Weights of a small transformer language model.
Size: width 512, 4 heads of 128, MLP 1344 GeGLU, 98.2M parameters.
Architecture: RMSNorm before each block, no biases in attention or MLP.
Training: 580M tokens, 8844 steps.
Each number is 500 + 50 x the weight over the matrix's rms, rounded and kept within 0 to 999. Layers, rows and columns count from 0. Numbers have three digits each.

# layer 12 MLP down (transposed), 1344x512, rms 0.0271, rows 1014-1050, columns 256-383
470462465533534516539468430492509548474495472599405496478422467463516497454538472558539488481521461526502471495441510529510452506505453577526461560493499513511390432541500519567524498490505473492490496514577535535475501504511518523484450399516440580513558475493443435556467535544475503491526536477491466533511546539548498508501539489486450553581456504517505559492430431513455441482520
581506493539487583524470441482500513460515510596454527547503514512500420418497450465506482518521501501527359505513549506506494547556488591457507408465508497470566557484397444480598549430543510520491463430477512516451485503404550563529496490578549494478400426505579513386540582489449531531541461500482509653438563470511548488515459422438403533460413473546516571392497480466570492548447
515521460403467482529585567498587403598517477526473530494521530562563486532451498463514471496493537540543553492347440565469520425482459492508621460523473467530512551523548492460581571451494533512539536548512493444425521476455527537478550469471439487497466553507555429417590541559441508551516476390489523497467564577616618501490603464512464524411474589544535468462501423529564476436495
464500541536474460475560512513454484502488508430503462481575534478502540541488507521530562484435542447454501519456507494454504569567553492576441459523435498446629521443458520502491505482528505493508488531452543545477545505461463453499474551456503439476505511456517571451452459486490462512438543540499530440511552484453510461538509519535510460407489550569511453500517538497470561474504
489450361470461473558486494475539573583550489492416402474587440449440531592526566582539513532470531383544439424438396464492498444502556449453448432504493485455488562470555501504475450421471450547509484443529510510463507506529447497491452469583456558367489530507451528470483480474557484485455633445480517463387550468526609473544497581495561457383588452507567530588503644560636507537513
463525558419548522647457460534428539531472516498524531602572414591487417556572462534508552481520576525401511420459452563486468591500494465420562506433503494490432417510447505558536443407548440544498524499515601591551489499455569491563567612457467460470522570550427469380512452545522403533554511477498536439517626437527522482486500558435473451468558515499406423444504481471543542486619
521515555508456523503472474518514561551414512466465523530466582521539461472530542480460568438480558480496497500509467499478457498520568437442521529439541485492454473478500507473531498451511549471561576468457572527439561518388469557550508488472493487480452441478515483553463489516527450582529508519504512528437511461599522529499534578509490527476527480552504506500534452425480467508480
499506473555517509524505465450445544460450509535523532508569617485470445507319505549542525505442492479451502415502561495413541595453485571506548427556479458536497592500447485488632532515445548573458475516536487558500535571501450565424465509507522574441520518550475501423454500458557554486547517427538509553514532429553477438475511489581515468528423512515408477510521419476499451544498
579533601550488489570432487489466414484371476434497527545521488540515574394533438580493522503523557457435380445565498451483609497481517426474478498514528427448541448436573551531483567497445433500551500502508475425528440478547511502474524527496525541470471409439464561582535521529513412577401463469577492477500474586451589534500417577471464508459492519458547464610456601512538445591467
504501513565400617539487598542531504513516455503431408526496438506425545543529579436508462547474388588409565474574407455561513588548482538572452575540516471507505503363451547532447636533536464535579462481396506508506477573454523499487546501491587460442525590557520406564423436549542420471577452469398555542460483447455662578579482460512538451532546447497439503504468486510467481517571
523519511561514519542561469547561504477429418511456394468465517482465426450516500448488432493468534662452440487498559469458563603440494533530526488501555578472533529503421560483532501406496466518475565492464471495443443473425380531508533497594518509450441486539516521574446477466490487492492501477454487451471532495573479499474488580512455502490468520524475542474446548469485469539532
526445525474551642539508521498451452401496555559344402528560545516432546428516443529438513423447395604572487478486494473497439538529458444525458522447506458404499491461537546421523559528563479536541591492473555417495503580483533443472482511569550408510560539345587338475465454432490439499439502521521430597321493573489510503571358505471437534406426560560517531480518500437456436448585
557427437546531537429504538530546412538534440520506512390543531555486447460432654525468480448581483483483471493569389476483508489530489592544499471497520458537481460472571559481471500442465494514477484571471418491446508593513510524423388484427486526549528514470481506523527511515527596419502509532503468576449497558500450596411500523574462455512517527464497446493520477445501533475515
497482518515483487459503554443515501527564498434559497479475497550497536497485468517552551488500497503526482524456482514438437381554500484456481476466535439531527606490531544452516485472524535519488511487470455491467491507536457433575527529447585511487456503440533425532484556534467498461484514522497546434494560442459459476483471501479532476462502552531497469618508543614533567507562
530461560493513448487493489513516514454447469441478454573541439462495488461543523505473437500511478548521577504463517551416428435573489529505518506431533599513550502480468433486531514572484525481479563460488492494548449392401515486469573459490477501477418413487434521444558465479515441468599494502515422449438382567561500521459456502411446491513415508502485481614493470436553517434488
592511544479506475484526486460457506579557519535466506574412435454537461462465564530569476513564485518485443513449513506528453560486455500458455537444439537489492472475499547523524487518587478507485465533508457531410488627536444499569459501428473496539433472427477441536543477596548470502520516501487495545482501558491545521478497524666458518481524444465503454461470501570408506457469
466579558528463448519608493467406507549544543534478536451574470499547562557525532440540519501443467479416544491516453430462495442499494463468520403468465554531462471572565521443488542370498449493509444539478458507437522515498517508467521597443456548453368473520468385451459513505518404398562550640518508379485556570505544514465580508577468501491583453488477555528495491496517488567558
510530501537528506427508521534489478597474534422549434546529440457542475542501544461473465500535551517507560503499447442515556499590502440471489443464462559462558543551464531529591505487515452483479445541487441481543620456534490582563523469529530521547556488429531558474423476469445540550515539489468511504487508507449498601513508492499501517440474516494520453504498540496506509406456
470409508469549452466504491564552511577568483459555539381514535536408471443432476587459343494528424577465474545599430417565561542500465478582458529529526494505496463578416482499553573441538519496484517481538561429421506511527546479534502419440444466546497485438532389481539464405426380460559484523512398400512545486474464458544509565331441543467383512484478461458411521550564479457382
535518469524479610497434547547542466580505567466522519415453503494487475543542513489494502510576546505569471454473482463560534529467481486519542485507482500444549580486441536514547468522554495481475466557532533553433567470492530449531512489438519505521514476419453543519440407465481515422449526449490560498499581453509531481529590528458399456513522570517461441452396526491492471436451
571489374487584455460559485439533408423409577484469451439494503459474508517435473568576448512542563379643504515502529464536430448399537590484495480531588470554405544554484515431508453430440509499469577465622380498467482492562466463402438373427527635468613549415557388397593622499476563516513510506455516433439448540452417421459427519456458507488490379444474508451539575590533478461533
447499477502507574489520561465505425525485520409541470551509453434375484487470547495555643561508517516486460434484473491480518549529525401501380463522446475471538552473488506536433471487553500486523458504459469508484500510507554496507579548454527436401474519437495497598522489532479472548517527559505450478558560499536529415433512475479518438460458479552498470525451522503534561530494
488448471580561563502506473504580468504484505578462473533481493508516478587521611430545517620479478465586397519539431412469536505478457533497507426496529508478474513605560639391358435482489484504435552541442514460522503479437414538467505479508556481481483474445643481495468525459525535525481510489522559490513549588440572559477481475463456482445430455570527459593449539594565541471440
387527486565472514606477575453489510484484442544430459418525543486539371537500580454525584523595549418449446427451471521518500499505548519499462439470477397455506478507539536519582508587492618426465437458451560458413504554633490650447456418521525548516519527461530525481508607428502447535507515304487573490508394505474467469513462606451529419447502565536484551471524531445555470457394
401413543452436563500441506524692426509533529514556483505590564579479534517440499541452386439510516533442432502474477437463520574405487528474551515614403446512434504509463580518495534459486520544466492531484437479472449495519497574560575454440539553458430550484583537578530551485541504492479522543512536513552442515472539476385526430468505567500520578418627525487511444496480455271542
412453442458501562590463451495509537433543490638424530494450481438518528509593521537493545490526494476524541474476546495491504457564487544508532550550531534556517481527537513543560570540521468514519521556570556531491443476530433516479421500541526564613510499492511526485502536485461602460527464472462491533492501458481518516473483466515559585579515509503519562511438475489525502530502
510503604532536459540616484483456553456454500566454637491541540423527492420518550578609493544513468521425526417533563563367499456517511485527571514414494500502547471522581481487491563539521500487482493377535521510428477513479398526510490481497548568530456521521490515533506479475555539485412572511547534483526527539432530480486457454491467558527455501503449582596525464523517509478551
524536481514522573453465501544481507531519496460429477525508411560491502501461503459472466488548494543445455449523479406545523556493488464579466471542448478443470503523466569528472465519497550498464466487505408488506552473483506458505499599502478416479495528470507481496578557552476519488527541481518529477454421539450498536476523496467455503470399460465567446502505577511516590354497
426425516491554484433488491507462568501498405553536535537491572471471507507448478535489486532467496528520458424576520392520465483420560520503448544560526588576478456483518508387486571453511602480443396369495496510442441542532490507532535387494415471534558495525542488461469459521506474524577499522494492551460516572564496424452409466505511512491494522498516473497387489399481478445521
524555435484428466496568446505497616455509627496462391405468544575611589479494507584430595505508426435451346527492542565495468435504450561533552565520561376576488488480513556443413458504555557561496521446523535572499554560442524484385510495440578433444445461561501470477510538595541464422448551488431520504567568605521538483519473502552478516494461489535523508511574436432614521370573
466514516444498549480489482536566499493552553569476455553416466482505528488538522438493474419511540538473518529522524548460532477485474577536534541500506466487451465469533554418555539498501577532498551513479486502519514414538584487489449570500531507533474504493528417487574502469505492537509529483499558558508396507473396587489522530572461490506509485448527621522501504483548477461562
461659437546483501364513515501557461547437423469545454525423511602571479538539592562539487388477422524499561521476512459554558593569473421511579516560543517559468519466460564522510477580473563517543491471445484486485535458449404452442512540536452472549474539552514545622467480436547553414444458569521555500437336664540424575530500542437473437558573652408492430461505605521474564439493
500463539501365384551581460503553470530541378485528521470550541512503561448540448486523525515518516473485554544491514537536467525524605513490533559511560540487464494504497427413535467577477481544547565403465519507553452591523468501542525477573527563491485476519432499503587534452503529552527498482509539405502475465499501449428463519463598537506432536411370476476551530552439417611500
420470544500395548513520523648508525486518415515516523447507516444493529419544524579502513442547607558449482491515510503521419476509555508494411564519582494513520490496567471509473383469477554460535468553549480458528512563474551483471445549605515496496417525593493480591436517582405533581458456557474522415465493543530384557539457477511544510430572574517555418489561418557483464649463
561529536496489506448538521444432511555500521449511552453601520539468537553436519481451496513437533451459447528470474481454523436453492428497509469436505459474557541465493483494479406461530495498498492487446462476462592500540543513472538477470494406514482516463528558470474458444486562485456490573515517504536482469459509491523521548507421464446490484510463441491464494483466508488550
491456520608499541483489488486555397457432481524496475508475482529497453597474521500446428463552521473576568538473513508477467447445450512536427458517598511494523523449540492517511558405507479495414550501525515510480541553555495491528489497548492562489520572495489398484457566486543445528534530494372486532542586470478475501475519519437447540568524458467535476452505585589565522536487
538395478563569607476561489556588564515450461585538573609548456506475445592434554399490482518534587504572511540552418436547406475465457511490525481511486380504474517477515542475479545464411508514467477585535465378531468502536539509388598465521405545581542562425570468623406534530528417484535503389476542656451579563587506518562551422389460488545592451532468496475416521522454527422507
# layer 12 MLP gate, 1344x512, rms 0.0291, rows 1015-1050, columns 256-383
557502583491528521393476449552485481519500556533493485461540508519520422499506495380418508478460573440578422501505472558469507496524522515432462509505552460545559497503496404519579543390483544425521468499459512519490511517450560576540429432496533450573520474560573420476511551478486535547549486451461466526478581521506487517435502549513435460515503485443458543411478435544508465515530
555530435425511525471503555546443549454499503520487476491504577551491471551521508595392469502531443504567488490500575485561445456558490562522454511536487525444475520484468423485443578486511454551440445488499548544521448566518455510448579459511514561355583565546520431542442590523579567439483502465495473466579407428478478429578444435553524584498510513444437517534523563501505637498535
543462515559460436519486557451471498601532419560517480522436469492447488485489452465445463511443525515524502503482581573453527542530552450509407497445520440499478528448521575551517602448576410576417430463490512534521570567511504455462460529502521514451476528509526537563460513485430437491393473510487504547488522523521512627554525479566438540439450532478486492447536479514557503556467
490527432525486468561556621386547602468551476428448470526485539463512501440455481466417537526543464471477529530422518428542504460479504581431558514546409434396458574519513543421562373496554431439485561509487506556442491530558537560611510496520495438466559458470465495478480539557470545462506455482468465462529470545492430401544478472494475466576540502545513503486472442558516492463486
496520535455553468533509467515489611516446541570498534431544510404436513558436483534467471579484567515483468560517462355530457411505381588499407469470422469509455555539457563568489483538474423475333441594513549485448529581510472390494455565530459442586490503542528424453414463458555441501645554617453526520516548615463426523481547448457617514611484503363477498576429517455560634463463
479483487526546414468517552509462445528588410495497508525544519520393566482539449522505517543505498537440526478556568502497463418437473547543589467467468519444440483555474519505492552539523427486466458516453546499536444522495479497535512466566489485520546443515499492489538633502488526475461471534461567500551482482521516517496513497495509515481510595538461529482582540506541554426484
508458558517531532511491558561473538521526486504547546443459462602425504507549460434519480473475522501469479542488479495461526477508512498524444514466573533452469493508457530555500540481507510457486550529420419536483504533593534439508518447482511538571427491503411495480516522509472446515472540612481473468487470498436426517534433541641518488508597429359546487599487614590392470517554
498552515533579554537509510404364451612489525436428377477537452558521592576504494598461589465533541502453549517518435518431456457377459515475511498518482499503497514474461432464542508396472483527557481535488462446503590493517550502462524540558563550510466479485589514507537473463476540535416607460427524480446469453454488513436537530481463508558479504472491431498477619419447511549597
493465517508563416484599638417495577514528548567483494613532373413499465519535484385566376476459578689480561478400505440498454428493475500416563488525532484501475534545548480471590411457534400440533460501552470516469571580536547545534504447479383494603540512562482478546494529500631419505547496530492531433526509507498465472509533519575652555599547487411463459523514418609342514520520
491596464587517493472518627491483517571455524516459418450503532545482556521478469570466534487510525495468576516498478496473527486464484551513444540509541529499546560537491589484418479485545514495447562634503528543557558548566464528451497493522523522524519489415508431477447511505473619417510491496512469485503546501435492533516558510623520419428550484441479448503510526480449637486631
453686469555379459615460546440508512557535510449522488553536509468549509565514481486530547548482545461535530479413497414483602530446577515492651545513424455498426508571508395581495523543368494453464486631472506539555499540582553510478549511448443488508508468539528534432494522481540516486480529590453456477555423537456531489520527568570464518569554535470437484595448419462450498480395
458533565547563564401574545464507498564600505469445511367555500497421524483459445539519556565510495474524531455595398496480484443438523514572443445405517440503518528558473528480524483508451547537548490429487495520506530547566585476513446463527444545528553540493518513508462511510543536439499509520410532458552481581434531466467553463536451535504554492482438545535539542484561565455573
480417497553629524505483538513585494510445479452498489465536436451443444463586532451416442518568513638528359522431479586552541571491586474470502485466547503547454600479533459438443497537519489470486459468468555556497527434446506413559552496460549454579540458465451550461477456604523448466541472518514473527501520483552546591486533518512477454451529531442504438465444515397451535462461
507516507480500523516531405515510562467503441491496513505509468393540498438554486521461400473478526459469492512547530511502578500575455535497554503604493500491551476509535598426509530488481489532503525423478479456518535547466435538506482492485470411603534522482553564504512504492460436469530500598472500482517497557519486517495553516476572493525434472578564484517441531478528528422513
498476482395454449488513463540476567578479531451505517509468460456492461462465478524589416462485502534510462466484488516447523508474580531458564443478478486423573500529515512494520508554574440462468541502530460528434564563519488562528561465547466529553463481418533523554506474594543405519574517453432568487568483587540475621497554515440471541446448467538503446434477494492465500447459
510552536497565513508404572537486555516456435534550493574463402561564446525483526577534411454531516457561447494547480582516605502462425571563464451571513477454501507491577481469501464533396580524423583479531533440603508530602600485560502474507508529584600685427499586509543466493506430507460514435489555467549438525605544470545443520414445399555454518520501475437593609538451405469454
540480500523465453457496517527465419512532488487482545474489489469525471485530514459480459467555509534554471515538490490445456531551458536455595566500519505618547521478496457586505546446492520474521446435455478501529496551455441469483534507475538495539466442478447480473540450509471568567575528507499454557489441504481528440504495485493501539470564555543446557508512429532558518474485
413562484467460497504530492472506457578511452458540485520461467591492559505588612523508517487485526507606478537557538514568426415473555524494577554458589513518552491513509582454462425379470478530521473477508397489502514486537554512537517495517495568564448523625439442509473445532501553484519480558454563447552476506451450415549456423503545474528509542464554496554441484455618533583515
468435502544604489503434489473497528484535518581486515485513544537569491472526538481505513442458396440620323546500520528502417403461440621443536543474486496527416460431446432518436553585461484500422495562521539528489397548438582447506519448493499538464519486498456487472521484437550467569535442510429573488502451460573530540587463549435416535476503567527482433426526486544596439565542
591502481497476417419486547437523536527507557582471488518485565431393457497492532419453571471555467482500430552395419527504521396496540477578580505510535492582507559512550451456542370414446536443455544519636447502458466477578434467477412525431490547519443509470520438497420506475589539470592535514501572430573466505380492456540616469491347416572526494475457557509519526528527500495476
511469562568484452509506607485502547589509482486508519453476480453455460454430464484420510513529560471465464492531489469488469493508513502494508516523492520475571546545546476549483500528509512492491510496544504532453551464546514500512473504520492502486487509442472499563529459453518522482564481480509514496530490545470545463457519469422480435582499468496511486562579497532499483506478
514482637490609554521527572546556533509552618450529482488558492375501478487419544497541410440466490485405486569483494463504474452513512442576434548541449495515479517416455509466467435522539489489489547479506490535566462573533451559560517460483457434576510514469478465531444535575505499461524500548472572417519438483513432486499512405605611506655514500393514435488536421549365519518448
480556523465565578492473463434568548495539584538500489447458540616502480569528480448480531552515508507555509488446470625534495476447545490479500597575551595493600439590468503578570485496572470435484527584421537623514632469512543528592513546426501451456462459557400421472514406530496535428523482542539474457552573422442504545509526552452475587477427469471529449520381462458609540455448
485529409515471464446562581470412500581553391553407526527498580521516511536521539562515605559579432599469515537475547429484467490495509532471413516420468493555562595545444514498435502450492460544487370448568495554499522545521563447511567602506505454439518478606506488564467514528543568472406409478391488506478450502550468504528482464639557509499434490470374542483541502599514584575604
503521500499497531509455539504587555537562467505510590468468564556486488571556441526483589490502498532560527525512482503558496475563576526536480482549471520459565552537544448482496526499530545472509482475512455470508460511463492484516424416482501557498561454474512515469459559464456484501575454534490601493518430489476541537495502500427513460553512502532619520539509480574462490508498
490462576497551446553571541591526537481494524605464515505526495534544451528590542511475479503425460514414522477529479538451416488487488513514530494537599533486541442529526459549472491573462477480476501540503489475508425570510520556471524493497588649435578460483454547533509512540577387521469612513520471513446482543503480540516482540528492478521501558451500523547495559507545500471602
552441463473540448472453488485540506629534507448472484491536470561581489523507455535477415394539522423546484477585559448558479501460547548511527487494359568441583482490465500503500437531564506500477463564478458453481502476430525456494503500512425505524513546555523542515581486569503468505640497535473422501513505545509424503532516507508411500519436486452539476513533488554446523504488
575599430499532507527489486466580426540467516420528465488516537552480515594505519569495528483481533521520453525556394467529560542539453468435453462473384497461439482480429485516521551436485447502493522510523545522493470475466485510577488543492487506468494525568447563524598532446542495471432501466403512561500496549481526515495512522536478471517442494460484463541556524574484423486530
469399486577531518517429493520464570459514542461509489445501545589553543523536445523400431522509493435451453548507532447452483512500550530578578546508530514433509482454344457501473557470546568526532388418574523495528474455477596501529538405504478552444579511492558440486435506526436549448560529562367456409429516462542530630493536537563509433484564467478526461443445510469552489574589
520466497445461533513507484508528455625526485434390505464497466461453517463469506507411526464429453455575460485530463432535443457474569562557463461509481544455531550511558534503509526511551505552469451460488410487434445504425507422484489533451450496526539429442499506475489545531508552505585467488494550463484537508476443482571484523543456506493526614426512519450490492530555506483606
368536564425528490539510551485545532527560569504553426525496480431439505435542459457408440586546494443574528444510580499494511362514525491529447511411581518613497494553519436451521503436621517501540445476550491535477563396450528525472611496450542606528445487492477440465537536554542519457502602536469495456545503514460466457519497346463408574524452580552521409504500490463568529569434
464560558487530453520444601485499548449434564520490546448505518438526416487409540527438485428431514531514468471544479459516534506541456458470475482414562428502482435555550488486534565485554509485582439441430546502465512513523458452562484504556506486471523551478474539479472511469494504425546503599524534434559504549596469488595472479536551416463446508458527516481516411472504477433613
451495529551518520524437461422439380474536497550574461496503546520580532514516549392609585458488409564469531485568497594399478508457466504486544472510449475536536476446495528380534558575589521556475550487465544568632544514491501490513451590480445381545555591477414528498479439437475451538532454363527479512555519405506588479507430492504448535560479625482521652492506564444430572461580
552494566515530542496514461551530523469527490567523538503511532515533471533597476482543520481562518546443600533488451469484483503505453555448543568495487506554469550508505538499495521433452577401534565580487529516493445441534518603470486508574495485491482525569568514475483462430474507461499560518556489535513507528546510447434555547413534472541457466499519514499482445550460520574423
529519478391430420487518487535555610515575456487546513485550504385556530512561390575510515534498408501499538459443475452485541455425558457455472605451475460517569481480546538503589486520476508503473494443480496559484457496522452504416463510447426529503450601610475553446551526484463515534531533625533500470471443495423547515524450478544562504528468499521475413493496506415477447561465
468543506592509492426465526557426488475477429451399418519419514431405523429530449490510516479437512462504593456539514519539526481377486536506523432553430479502378466441548495579413536527433518522610465473464471492525477444474451510533538473569383483471492457445522409537389605448576462477458538497421459573510581478575490484543538500574431433484521445456451603507466471493467436459466
# layer 12 MLP up, 1344x512, rms 0.0311, rows 1015-1050, columns 256-383
455488516444491423522567557485522543517605506470523507548571452533476494551527522632524466475512477440612533566472493522528411448499492457539479585528482585568613508523546510557458502516476460496559486485462486506539579502566535426499535540468470602472539527512429507549464389465530499490519505518525476456601435534472513460519547489527532537553477514430483466543532458594463471530573
512549605489457509453530548456392564463497511501582515410527509485517527571451558645536512570421528449496468388505580581502499558472506510545382529560444435471439507500487500457598448434451554517463468403539587496529447565485444486547534535425541477437570464525505479568500490517622548540470523528485553537507491545568471511462491518561358534530590453537458509589461509433523468494548
495502495447487600482489539553547548435469533520483529475576483528489441523471507488534482438576486473444481412519451438553570503537538554484520479536516528462478470574470408468476424491485544434499608499536476502449463380476434520529545574549529533501535540498492504460457458436500557486514503499467570471503508491486602439459485482435541510588523508483492544551476498524472494464504
406606416542441436556582462554553505532482358450468466471459509511434519505562409546496543566605569480455484545486486437407471502463534393518389543494479479589539448569420528592566516469502492579509606589537489520515547566542503450346490458541509489466527525548507610471506603552545552479458550456454478520396494473342475564526502478453492542426453497500353583573548421416437472476497
561530557556436507571594520399441506446370546533611452382510460412418461627429502625372552596452521497424482627397432386418472421385528649427403457505440487435462591522439604574542453514548542454372517623467507570452475569499464420533421652396470404567385482441473423424343470405663454335499605667378572545508628496463432568445632443491403458630549413321409603542404561537620638522519
569512523520476468508496523477554440510523460476559475567486523531472552483554481532500558511523473489496513491556546528537389451457421445485488464526520575483436442555568538440453522443550434440491559479498544481500534490397556457531446497597485491544548495475601447539512479479458446567456470420486558522490495509445516525432527527483376532526375540504501487422501547511549478542448
504438553452500482491583547537522392587439453401457475461435443546504523477463506529487488464477473565509524637457450451592415412528527443524567508566481543528390557428484545475455492423496530499513579507543498432478475426493464416565475520525422553511497491483507524538410547471506560447509487596510503488503537543461453489501572533540475506474464504459518510496447423477502576479418
473523467444523433505556429449580443602552501503426510624448551542559568575510465495514486550498488547448443337528505555469505525476497560446502481511539494490556494531468522451500449482530550497511458531472506576456552527500626516563438500556504558472500457571514442476522387518523475435486560535481507507477501509529444490512551481497469568434434491470529489473569504505574581475523
389610538429501493407474467442517613519548568475470477619520495414582530414475506468452440441502574489547603519411598560584512557505472601545593492427472563544417495399538505600483474509474520409559495533458523454500454519510535480559528486477464507376502536517417472480536522536463427547489419458493514468494486505503473535461455473486480541516604526446563435618415486499411470525506
536430445508508437423578497510479444494528488496560486506469545549432557501496586428538481525455540518495494478423561527510450430439488485560576469429524487575467473465549384546518538458475529586589354437548537494554532521553518542463506464462468565553551438530435455514513551551546516427510471527512414494463563470444558483417487461532523470593602463541530520562464371426527588522420
556515533587476449445432500467484574491423425507459397569477518472553468418544535581550595522500518550476528381418548525424464515392506479443529434473496451500472504466454505441534556547538563498482371443417430601538547560474526490316429537479492561524485401505372509553514352449448513502492470530472545522536605377445561542382515562635529446488525431497419555429549561457645512487430
490518425517470447616547470476494521476475424572485571632524454553550426530533578481469403420487529591465461459513630411504449590489522605415517513548461516522490415498525470496473500540579418451460498542532427511517493481466469449571593480513546473512412513486421422417508529565560493459556506502577405471557558495524440474532475503429532542597406539565507473515526423528373464428470
544518478382488536423469424509490490496551460528424467555506554511539463484517556446509500481525497525504589504515514410480537560543549504424548445575456498476537444567581474551518496491502535626521454536448503481560490446506518514469467618499531473520542480516501499506480511503496521509450453481561503549441498535480503478428550449486481523581540442536438605408487490480504506533468
493434437582565546488514471437475473496478549481462522453518517511526590534494555519603477526493553562499458490445536485489541546507453590558394540515438513450563544467502540528456383539528476448485510537559514465457452453481461472508478605530556485537496523509523503513468514556464570448537511459453470517483547445480472500509448516539509556469470605546486419570515583567452512534537
438447533487528467537501468554459463430565477590478518476496518456499513546469565560508490524464541552501521521446480499485497431607521524510520494529553429517477498499526483530501603572491542416506570400432545545485430511519492527531566460455563533493479411509467497493502535524478492558503469512537493523555549491523436505480443464467438518580512592453438495499486425426459424483458
480542417484503507529424459558506532498449498483526550585522534465542481485564446515478469488553509462584486487478597484444467524531435570561425505530460476526536522570531566425493487643486438511497548501563484480506566424551428507442533417475628490611533534465489639474542437483529504504522506385473499472483421577545450523526448521508509575478449502472493481476515497534498488521410
527493465475523519568480499567511520559485520548439502469510437503493489531489498521548472466515502440455520470535490465549439573484503505506488457577502458491394540509541480512491460610446564513504539565494508537509451451467483516502534482524513509531553483467470495476532446467492472467488489458523533489450453507511464434453516491480500448495487476464488539430410474484454528444506
500475500595438534487498519478517601525541508582502499537600475484471459474389485331500445509472492454476527459445514503541576518358518542501489442528501484434534487458598464615407400547400531513499595553420504576549538488526512614409587540475534525500409464552455462568515551601521501574470408481490602585446526451515479428513560435451445452516532424561541494414575398504450429471533
578510516490476508534521492510508619494488537615469493445466378527504427520462569500587520498573508503431503454488516452425570595491455433528482488534526481507492467558487471564505537571524514476434515523520474528467525562470474512508452486528461462469503533499519475572528465498569519512431595528540453426484478591497474561505550498524466592564521432567516546562550514464505499534530
540544539545519592532561429584610407551522412377517540514463553476579530481585502535601451542463412616440508418488493511639415541510511376469565593370472457494391545571476570493428500482454431454467563493440466526463460545530442503547548468532578483519431515561475544535456542583448484477503504489494372476516599476483446449468670485533441513533498476473512475406369489495417567512468
422473387558491497447496522476410544542504563601520482453544548468467521560461522483493484514494481507533533438438487458451557465411465553531449474446501503482576553545527546482508552447548464498503578498560485573525461513524573483503529493527544597478402587580518500505525498491503486484421518526548447512509527499465533460531542489498485508519545530548426520542494532512538403449556
503552565454547421480528578532385404486541501496513503487465424538385485542580554490595545403503517510534561526446501548455436594484608454495555589451589588572507416416373424477493486557474447536535432553525439693550402453677567590570509484501375431406457404550420551469455599490559451509501454523489504443607520405530417536602471468527532455468496516522487570400462495455458444576528
471509412489445449521512426548459394484485466513519550464527487504474548520459513498529445502455378503584394607557525454521376482502502477471566520445572550528510546395449531476510534438547453526541533513560400470532551508411516478532543514446559477417472442554515467498535400528483541469494546489468446477537519513570479425561498445468506563497519499576444485473482530536553555502503
561435579533481585419562465486494543448423476494611433447542505459570468472470470488483521413454489478556541477467517558569485545524483470470490529495478475453439551451506507542526470559474470482503484449448552437565476399490522495514454565509493502537575454630515449419436533506406536513494480513543479507455502573531385487500425496617423512544604460443524549454448537475513579539457
552471543541514554550512468510557456534450456550491473486481515461516489553548476434476518495455522514538472523505474474532479508520505454540505532507564450547539529518562441581510476554466517450532433492442469414533486478509519551479468456502473444495490465473464566550475470487522573484516468493517559570507522430532494505506561458405515515574502552565510492511468488492467482470493
461541450452435522566459469517520494539536507489608447542505428552479536537479502443526443487502472484504481505474422444548569556471575420478520423558465529501495492472533513510499476486587517482571493583421548481543541441500583412523553505510432456480545459429514464449479478500459453436538479488493421571517520496487521513453548548466509412467516502436563545452508528497401495480451
485499469500455541474501464541453463403427466521536495539462566503538550492537448574513519548498502515503524526472510558440476478569548443456487503477597475585426501490493424481470530526524480532510540478508447564474438501528472483463490489464586536421470450426436517509464489446441545517391454515532573534471465452541535483483503496530500495495573497523435548564501519497496476552501
499491427582550550493531509451425487566546537514487472466521478505464446456417535441588446547554525505476493565422536572500517493508528495581495419518525480536502557467466562438399492476477504524496526491514511463509486530427553498465440526527474498561479426543517453500506500485457480467491522397444584385544475381504525501454457454473572450490512459514512511486582526528455486480535
541476446526492467513489444615483504515461415526519532542544567500435530496508445467530383477461426511495447479506483448559594567507487480516518432505493486413458569463492551484478554550586466567527513487476407429357436487490421468561593467637507481492551479436413491419427509571529594469519483503362486432449513521470412496510499464597616534524474467492465465423404564532494570509495
547496525469403553476526490506481469509506522454435453500479495493480467552494510469425544456475513449542442458547450533523451512513552485489494428549434528483519505469566487461569499509489587505518465499525499533440499498474461493486466508441483424499519394427504526560455558501495533554589479481530510460473504493520474522535519575535488463454446515470564545412455504462551516535528
568508526547511427596533497501488572438488489408478463489453461540504519475474580439507500525486618515504493447550539495487401460536541574534489505463574462479534407480465497424584513458571547498412423536537431531506462494432405581486562488494548505488568497598483518530496574505498484487483487470625477449368563451441507490525518480609518532412435495530509466478518494516511533492563
494538576395463487514511497590500539500517412461547563471503483471493430512547551475481516503475577503487538432542466486495392507535432390525566468422519510481530479450555415546570480484479520481557455505588527409415527412509402446536599427520485474509520448485539506465498449499508533426471450545505475424583452528520451523513440503557492437400517524533527520469505418464488511426422
528506490488539471543452445430467519461404516540444549539527449513479438531477534464498513518519369557521499584353489502501522567528451505444614447593385479586507478484453448482505601586550499561502503499439520484502514477499520542493486529485445467468498532411475451447457449458607536480512591417487513575593519514534541445459517597462478484546473465436434517453498559524536423423490
494546469514560517531496462492530492543455502493501469552413477444525502436457525471508440586492435458576479491495576542558532519506523576596463533487472489449452499491484600488522459482504488542507497504642502477524506518493522443490451507491521489488481506463528499505506501506550494494514504473513575514445531538549507525503512499535485563516492548469521538489515394520584490517499
468528553496493462588523483479490632490466484521504502531473514531468437407493496486463511507521519456484398424510602573512523467514580457464489448422507502487517550467595454524406454540435486496458519537468494521528472476463507513483471469492455461419535522444567589410464497473445549521561506528573545398405518440450530477502475447567527539545470473549396548524510488431522444481396
527531558461465498532550460562489480517635512428521517468537458487523548470507456596504467437501521423510537473575494581498468550447557518552546532526387451436453491480543457525550455515509465534540484514571525456474414399524508475552483522457457491583525413453424535491551554423528577456486530576476495408490475547518402509450427475488496537508507520577518470473523459454543482518532